{"n_layer": 10, "d_model": 256, "n_kv_head": 4, "parallel_block": false, "init_std_qkv": 0.0401, "init_std_up": 0.0401, "decay_fraction": 0.836, "final_lr_fraction": 0.0, "batch_tokens": 65536, "train_tokens": 480800000}
Each number is 500 + 40 x the weight over its row's rms, rounded and kept within 0 to 999. Layers, rows and columns count from 0. Numbers have three digits each. The size before them is the row's rms in percent of the matrix's.

# layer 4 MLP gate, 704x256, rms 0.0955, rows 688-703, columns 128-191
104:563519437492511545461516521392528512539502441429454556509543477492442524548546454496504527446509525507518451452509429514498445462494467500540498485453483513499568503490494529441457478467499538
094:461491552411505469430476487548483460524541457564516535555549543490505462518488460463484516383539463554498492442500486547509543405493484458480531483453486511411488509564483494444457479554510502
095:494513564484496460524504501457517491458465508546466461469464530503515496485473503515515471488466533449429487473509519451529534434564491578519517601503616492536463490482535498429506535490548479
108:516445545509500497471459532447464472486463546578487545542483422543448491491586486508409552501484562435578517472440539502536486441545522549550472529473469464571481538520461483461487447523450526
098:529516530461483518507507488465528552502545542505492533559460439407431515533517533528454492460442493481489429480513508494508430465474517446492561454515422536518529537490477478424526551495435505
097:480558541501550464513465513524536539490478499422489545515524435554505544522517462503469519461412488505508465474531525485489474549469507437519557485524530508502500457542558506518518521526509436
101:431501448597475535492488529414507550507505480511485545536528490459575486472476568424470510484575550462446565425565470422534485507529526501492504541494515526454419494484523456496546548521526537
103:516553524459563514513539525460477555585506531583523524519578537527536618529544517529505512405552496478557580510543508443493502490494474529509454528468494468562552479516480505525542556485476510
108:502522499461537454499502535494504515445468532427457451481548479472545521516497552485497500532530527544463487503485462543503456479569449523475557543566508505532514535474576431448451485446475532
145:443482501479442465545518516418478513446504569534501572519474514549539580512502463494538521516536472602481470486580561503524553512478450499473506501512447472475485477428607508451529519551495434
097:491486596431494580418449427508511459493479531533576380453504533537443496419485507483531532526501475555587534438479431499512501585487494510509543541518507464454566566440511429508530557459461498
101:511567462496520509523483501391511518488500505531505557556483484530436486530621552423477450560466501486440515490489452547479510512558535535446490492529471484464546507443522470471550526535503462
097:516492537504478549501517505559522494443570447623553552488542525515450470478459508507530577436588547518454466526419474488585567436510533510498527452501479486507486515467514499554515567550527501
099:557473473444453462516459549450461411538498514476432522504515393492548490534497516444548573488521436504437496474529498496528464522497548501564431559530443487511518523429496487580543537610463491
097:506489445490532555486492489427493541538472498407490559553541450538487523488436486514532514451520557459564505434558455493515494500442472571460511461543546490560497485463605448470492453440514544
098:465534512513547503517581448458412555453484574509544501548561489454431556466456486516498448451512550493440501441550523552499507511442464540449562488461512468475440468545543488535505502463510475